Weights of a small transformer language model.
Size: width 768, 18 heads of 64 (6 for keys and values), vocabulary 16384, 207M parameters.
Architecture: RMSNorm before each block, rotary positions, no biases in attention or MLP, untied embeddings, capped logits.
Training: a variant of Muon for these matrices, 772M tokens, 5892 steps.
Each number is 200 + 30 x the weight over its row's rms, rounded and kept within 0 to 999. Layers, rows and columns count from 0. The size before them is the row's rms in percent of the matrix's.

# layer 5 attention output (transposed), 1152x768, rms 0.246, rows 813-820,876-884,940-948, columns 288-383
071,185,195,148,185,271,248,170,262,168,226,160,236,254,197,129,237,195,244,214,171,262,194,221,229,197,183,167,262,258,217,197,213,180,128,207,213,241,155,149,185,187,219,186,228,219,260,224,209,191,193,198,204,209,184,209,177,215,175,213,168,201,191,193,174,229,191,154,183,171,146,237,203,159,201,143,162,226,136,233,203,207,164,213,185,146,154,197,193,203,240,192,231,218,235,192,184
077,175,224,229,211,138,216,198,204,243,192,249,191,205,231,165,189,212,199,158,197,154,196,190,233,196,198,173,204,177,189,221,205,186,256,230,137,124,189,215,203,226,146,244,185,185,172,158,205,172,195,185,183,233,145,224,217,139,158,138,267,229,163,223,198,153,156,237,242,179,241,229,162,224,222,235,227,148,210,210,254,176,209,201,182,209,166,201,249,187,137,205,203,230,197,207,226
076,121,168,195,225,232,207,128,215,161,183,224,264,202,193,193,187,211,252,224,195,202,228,184,176,183,221,205,165,172,226,213,204,219,165,154,242,253,188,234,176,236,197,200,194,193,203,211,211,219,181,141,190,144,227,233,243,209,186,244,168,145,239,220,225,251,189,225,201,158,198,253,234,154,207,204,121,129,222,179,147,244,222,163,218,172,204,252,192,204,223,177,212,237,235,163,176
074,190,203,217,193,170,201,228,247,243,202,241,208,270,197,179,192,187,191,183,195,227,199,116,200,261,172,163,206,172,175,195,227,192,188,219,202,209,242,230,194,222,225,158,192,233,220,173,225,154,230,220,165,209,199,194,239,152,159,184,253,188,193,181,243,210,223,232,218,240,210,266,199,203,217,205,219,207,182,219,211,225,188,159,220,233,252,207,176,204,196,190,195,223,176,198,160
078,237,217,166,245,196,219,167,176,182,245,153,149,200,204,174,250,187,203,171,243,208,230,237,192,162,243,220,189,177,187,261,269,189,234,228,238,220,255,180,206,190,258,221,207,179,203,173,141,169,229,216,221,201,195,223,106,218,214,193,175,180,209,155,147,200,220,246,239,234,190,170,149,208,167,210,187,202,187,206,206,205,183,219,195,214,182,164,212,178,173,159,222,179,239,253,207
079,211,185,173,185,193,223,168,264,212,191,207,240,205,176,221,234,141,199,170,246,262,200,227,198,183,165,210,148,171,178,223,181,225,171,148,230,185,200,204,167,263,175,212,220,233,226,180,252,234,239,210,191,193,214,284,205,208,189,164,173,218,186,221,209,147,179,173,171,208,170,228,178,157,201,213,148,136,170,164,163,206,245,165,139,189,204,159,179,221,173,232,185,224,185,187,155
088,182,227,200,210,167,209,176,173,215,239,206,147,203,185,238,170,207,231,205,172,226,256,172,195,218,162,191,218,165,208,186,201,214,218,153,162,153,219,174,158,157,190,186,164,184,208,210,141,214,247,174,216,234,167,175,208,202,193,223,223,132,203,159,207,217,139,228,218,184,232,163,185,236,188,142,219,222,204,203,213,135,242,225,232,172,175,237,216,175,235,206,253,188,261,218,217
071,174,258,235,240,194,148,241,166,254,202,195,138,197,192,199,144,235,172,165,238,224,198,196,164,186,233,179,195,218,235,245,210,234,186,211,198,208,204,185,201,206,232,285,206,226,162,194,129,161,207,255,260,194,214,202,157,272,225,228,204,223,232,221,240,210,241,201,216,247,166,128,213,204,158,193,190,220,267,187,179,270,203,150,172,240,189,177,202,260,167,226,199,178,190,168,278
077,195,204,150,239,166,178,216,162,199,179,230,161,155,171,148,221,213,173,215,194,216,205,227,174,222,207,194,243,150,250,140,218,222,240,174,207,224,226,195,229,214,239,155,181,236,167,180,216,224,202,241,205,234,226,212,234,205,209,232,192,205,208,132,178,279,142,149,223,194,193,243,244,196,219,207,176,223,202,173,246,163,197,201,123,181,217,221,195,267,213,190,183,141,215,257,194
081,175,223,221,263,181,209,213,196,219,177,174,241,228,180,141,227,199,168,186,192,211,169,161,253,200,192,198,216,228,238,137,189,175,180,200,184,239,195,137,173,195,206,142,193,305,204,195,236,266,180,183,213,227,207,249,230,239,223,237,192,236,206,209,194,240,199,206,189,214,198,241,259,199,180,193,183,189,162,233,199,253,226,215,148,192,256,154,160,188,207,187,204,230,135,223,172
079,213,185,169,189,183,164,174,155,166,190,195,223,273,251,264,232,204,212,177,175,194,139,191,176,285,232,164,192,203,192,225,216,252,218,210,194,203,171,203,225,219,199,200,212,200,185,151,164,185,235,177,131,210,144,158,158,204,186,202,190,211,208,220,158,186,255,186,212,198,246,207,163,239,248,223,190,138,202,133,177,169,207,205,209,151,161,190,224,187,231,183,163,201,166,183,178
082,246,226,209,256,198,256,143,183,152,199,248,225,242,122,199,137,191,149,141,232,172,197,204,220,199,194,196,210,210,219,149,192,200,153,194,227,185,222,204,209,187,131,144,229,228,196,219,199,210,259,219,196,178,222,196,208,169,231,208,192,190,162,252,258,199,232,186,229,232,218,131,224,186,196,203,142,292,205,151,217,147,177,219,192,190,234,205,196,215,206,216,215,184,230,217,251
079,220,183,241,199,207,179,208,193,172,176,191,206,167,218,232,180,213,221,213,203,175,139,163,226,204,236,183,194,196,181,198,214,253,172,177,227,196,199,227,155,195,195,209,171,206,259,174,144,193,149,190,231,216,194,150,182,162,184,211,201,255,181,209,190,211,213,215,200,212,173,233,197,203,210,151,181,213,198,229,172,180,205,182,142,191,195,206,189,239,169,212,177,231,212,240,260
087,240,212,229,193,210,253,215,213,191,233,168,180,192,217,218,171,164,202,178,271,181,217,249,188,253,216,274,220,180,204,200,199,182,238,188,203,94,185,213,265,167,203,212,214,218,148,175,166,166,190,213,250,215,161,207,239,179,177,179,187,194,211,186,160,208,199,220,243,234,186,160,183,204,196,206,215,150,221,211,180,224,191,186,218,234,157,221,217,171,200,180,218,210,256,198,195
083,207,179,204,255,235,187,170,216,185,202,205,203,178,198,235,196,276,207,165,191,165,176,190,192,255,170,233,220,164,216,188,191,219,177,136,240,186,210,235,186,206,196,178,170,209,211,207,209,177,218,198,175,144,202,212,207,166,222,153,165,233,170,176,238,223,131,216,213,249,182,152,174,211,198,232,174,234,137,202,177,182,140,206,154,207,202,195,191,208,208,207,248,191,161,151,217
085,225,147,158,220,163,229,168,184,153,199,177,160,208,198,158,218,249,141,210,151,228,192,106,217,182,180,191,209,230,186,219,252,204,245,192,204,195,153,230,226,206,235,227,235,189,226,225,222,210,206,209,230,243,190,219,211,175,199,184,249,181,176,169,220,214,209,202,204,198,193,266,198,206,199,142,156,190,198,197,264,190,233,169,149,170,158,179,227,226,222,218,182,266,197,188,118
079,202,200,210,224,234,254,234,167,200,201,206,215,219,212,194,212,203,161,214,207,220,214,205,214,256,195,201,280,178,135,215,196,193,211,244,205,199,223,248,231,169,193,209,194,221,241,215,192,218,203,238,235,171,198,208,262,218,178,227,130,225,214,233,168,201,222,161,192,297,245,181,188,251,193,179,193,214,183,199,111,241,204,221,199,199,153,195,197,198,220,213,210,231,203,180,205
052,210,177,189,204,227,236,198,234,172,225,203,169,193,222,178,184,163,206,206,239,173,257,216,211,153,226,190,199,230,213,228,203,211,182,266,248,192,247,183,225,216,164,245,215,170,189,213,207,156,232,178,230,248,209,182,179,217,191,229,160,166,215,204,235,164,196,174,245,207,199,223,220,176,230,204,191,190,159,212,196,242,209,243,188,218,210,210,244,242,227,164,163,182,196,178,221
051,196,223,174,189,162,225,238,190,203,239,213,164,156,225,140,189,181,201,178,227,182,213,181,158,155,166,147,236,199,182,196,171,190,192,220,185,168,215,191,188,151,243,220,168,185,193,205,197,186,253,242,164,198,130,261,243,164,170,255,202,200,207,156,244,202,157,194,225,203,184,193,239,215,224,183,141,169,217,248,247,220,165,208,188,217,181,185,184,259,190,212,138,169,239,211,222
054,182,189,234,201,215,216,201,181,214,224,225,220,206,216,173,191,186,189,183,170,155,184,210,223,224,191,194,203,200,167,203,203,233,190,184,142,224,190,200,188,216,271,160,205,238,182,171,180,214,196,187,206,228,180,192,204,203,178,183,228,205,185,245,175,217,174,237,136,220,227,207,199,202,182,193,184,188,160,216,176,201,194,217,197,182,178,201,165,174,221,239,198,201,198,193,187
054,196,203,162,211,232,169,167,105,199,235,194,231,166,172,185,201,188,222,182,261,217,135,203,198,167,162,206,232,125,167,197,235,173,211,221,218,167,195,210,158,171,220,216,219,147,198,171,201,199,236,165,173,185,158,205,158,178,170,205,188,179,202,140,215,154,173,229,199,278,232,227,244,210,183,197,222,215,218,216,199,173,193,180,183,188,214,185,213,213,183,201,189,176,199,233,231
052,207,200,282,251,204,187,184,176,239,214,185,233,205,229,157,250,199,221,176,285,238,188,183,216,219,159,196,233,131,185,195,239,181,143,145,163,259,179,191,225,182,233,207,233,217,175,207,186,202,113,167,207,199,131,179,152,189,182,195,194,254,182,195,195,200,218,183,176,205,147,172,245,208,238,216,199,201,171,201,182,205,202,167,227,241,214,167,216,212,182,198,209,181,225,175,148
054,207,214,187,161,166,234,199,243,150,165,146,151,175,223,224,230,175,217,202,182,215,239,154,170,204,172,243,238,229,236,234,205,211,233,205,272,219,239,261,200,252,166,197,200,160,199,259,202,211,138,223,214,211,265,177,185,235,194,204,195,174,219,200,212,235,191,257,241,169,149,224,159,187,179,172,166,230,203,236,176,195,171,271,250,171,218,225,200,250,172,190,184,230,198,186,208
056,202,187,189,197,251,226,138,198,176,228,182,242,198,190,123,195,232,228,255,206,201,153,248,170,153,179,215,187,245,200,198,267,178,170,193,143,186,205,211,214,149,207,218,248,149,189,179,205,193,223,202,213,218,130,262,142,177,219,225,164,192,222,189,189,169,173,172,180,221,251,176,215,255,225,228,164,174,197,265,193,218,179,213,255,190,228,189,209,168,210,216,169,159,200,179,225
062,197,204,173,227,196,199,205,136,251,215,220,147,236,227,193,179,190,127,158,197,213,273,239,184,177,240,248,157,256,227,250,153,204,161,200,193,148,257,222,237,186,163,258,226,221,192,187,136,193,179,257,209,177,197,269,171,146,207,204,142,192,259,251,154,171,212,191,253,187,176,226,189,215,241,249,209,174,193,204,208,254,248,216,210,213,180,204,187,182,168,235,205,222,184,235,208
051,209,164,218,235,195,189,186,250,208,152,203,196,264,177,192,213,181,247,193,211,165,202,209,221,155,183,209,217,187,204,185,221,227,201,243,244,218,174,179,195,213,177,185,254,195,185,204,239,148,120,187,170,223,208,229,202,212,195,175,195,200,240,178,234,204,171,157,231,218,197,189,175,216,172,229,205,264,200,182,201,194,168,212,193,212,225,180,207,194,209,226,217,187,214,238,174
# layer 5 attention value, 384x768, rms 0.101, rows 301-308, columns 288-383
081,234,162,243,190,161,190,202,188,186,202,213,173,156,212,262,173,198,171,227,167,157,186,170,216,217,208,253,137,172,212,232,196,210,202,234,200,176,210,277,214,227,169,225,266,175,185,193,242,177,208,176,229,184,190,134,202,233,235,142,234,128,158,234,241,153,260,175,194,215,214,184,230,179,169,263,238,194,258,152,208,183,251,210,212,247,190,215,210,203,214,162,184,166,192,137,223
084,252,199,218,200,206,227,234,189,173,212,162,193,169,185,196,252,218,212,226,242,205,179,235,251,195,203,183,194,216,203,155,173,172,190,206,223,249,181,197,207,163,212,164,166,178,230,258,175,231,202,219,212,194,242,185,261,225,217,259,184,211,248,177,185,203,227,212,232,183,129,189,245,174,199,215,206,216,223,213,186,203,227,251,176,171,194,145,156,125,197,152,231,236,230,205,171
077,163,234,225,119,183,194,302,184,242,176,230,173,154,251,226,155,214,206,221,205,188,214,213,231,198,158,185,229,238,213,223,206,212,220,225,182,193,204,165,160,212,200,264,215,208,176,188,189,191,226,210,215,230,194,173,179,246,269,169,201,255,184,215,162,203,192,199,181,159,178,236,163,247,223,152,231,198,213,206,232,223,257,220,170,199,208,171,178,231,182,178,185,140,144,184,201
080,211,194,194,124,215,224,200,196,160,207,156,179,173,186,192,248,210,167,187,154,202,205,277,204,199,218,163,199,228,187,200,200,179,253,238,254,174,181,191,229,215,170,214,198,208,182,200,191,233,248,214,195,246,194,222,206,234,217,210,175,194,206,215,165,187,212,204,171,238,241,212,213,208,212,257,200,213,259,191,200,204,214,220,173,146,155,243,172,139,253,163,205,172,168,172,196
080,139,141,157,183,184,152,230,170,231,186,276,228,196,173,197,202,235,146,226,162,211,203,199,245,218,187,167,170,247,206,202,161,185,172,211,197,205,215,183,200,223,135,204,175,175,196,222,176,174,195,145,163,188,209,171,169,173,182,182,274,209,236,238,205,194,169,194,160,211,248,211,223,210,218,229,201,235,199,211,262,234,170,206,209,169,177,196,204,192,187,221,191,186,181,186,171
080,222,204,147,133,180,206,255,143,191,253,194,108,166,243,219,158,222,258,243,168,217,234,161,211,185,222,136,233,230,245,178,199,204,205,260,241,204,189,152,165,179,190,184,155,157,158,204,184,196,166,205,191,202,218,159,234,168,173,222,268,178,210,165,156,230,261,219,236,202,250,219,262,190,188,174,212,217,277,171,239,194,201,173,231,173,195,233,203,221,163,192,205,221,253,177,184
088,197,177,184,189,213,198,209,216,213,213,196,234,159,220,204,238,200,250,199,241,135,185,233,215,180,226,227,174,210,266,149,158,201,174,198,222,249,221,186,206,220,263,192,218,233,232,187,216,180,178,208,169,150,190,139,229,208,175,160,198,252,219,199,201,245,222,216,157,215,152,228,205,205,102,241,187,207,206,198,155,211,95,210,191,204,201,162,194,235,228,245,163,167,128,177,240
078,172,229,143,214,206,211,164,221,143,258,142,203,204,228,263,226,222,198,186,209,210,187,229,206,201,172,161,163,253,140,195,163,184,179,187,180,174,194,155,192,221,239,148,172,183,188,216,186,170,209,213,202,168,196,217,186,226,221,225,224,165,187,189,195,183,158,218,179,175,185,205,169,98,236,187,198,188,202,233,202,201,219,203,201,174,180,287,174,209,169,206,222,177,201,146,155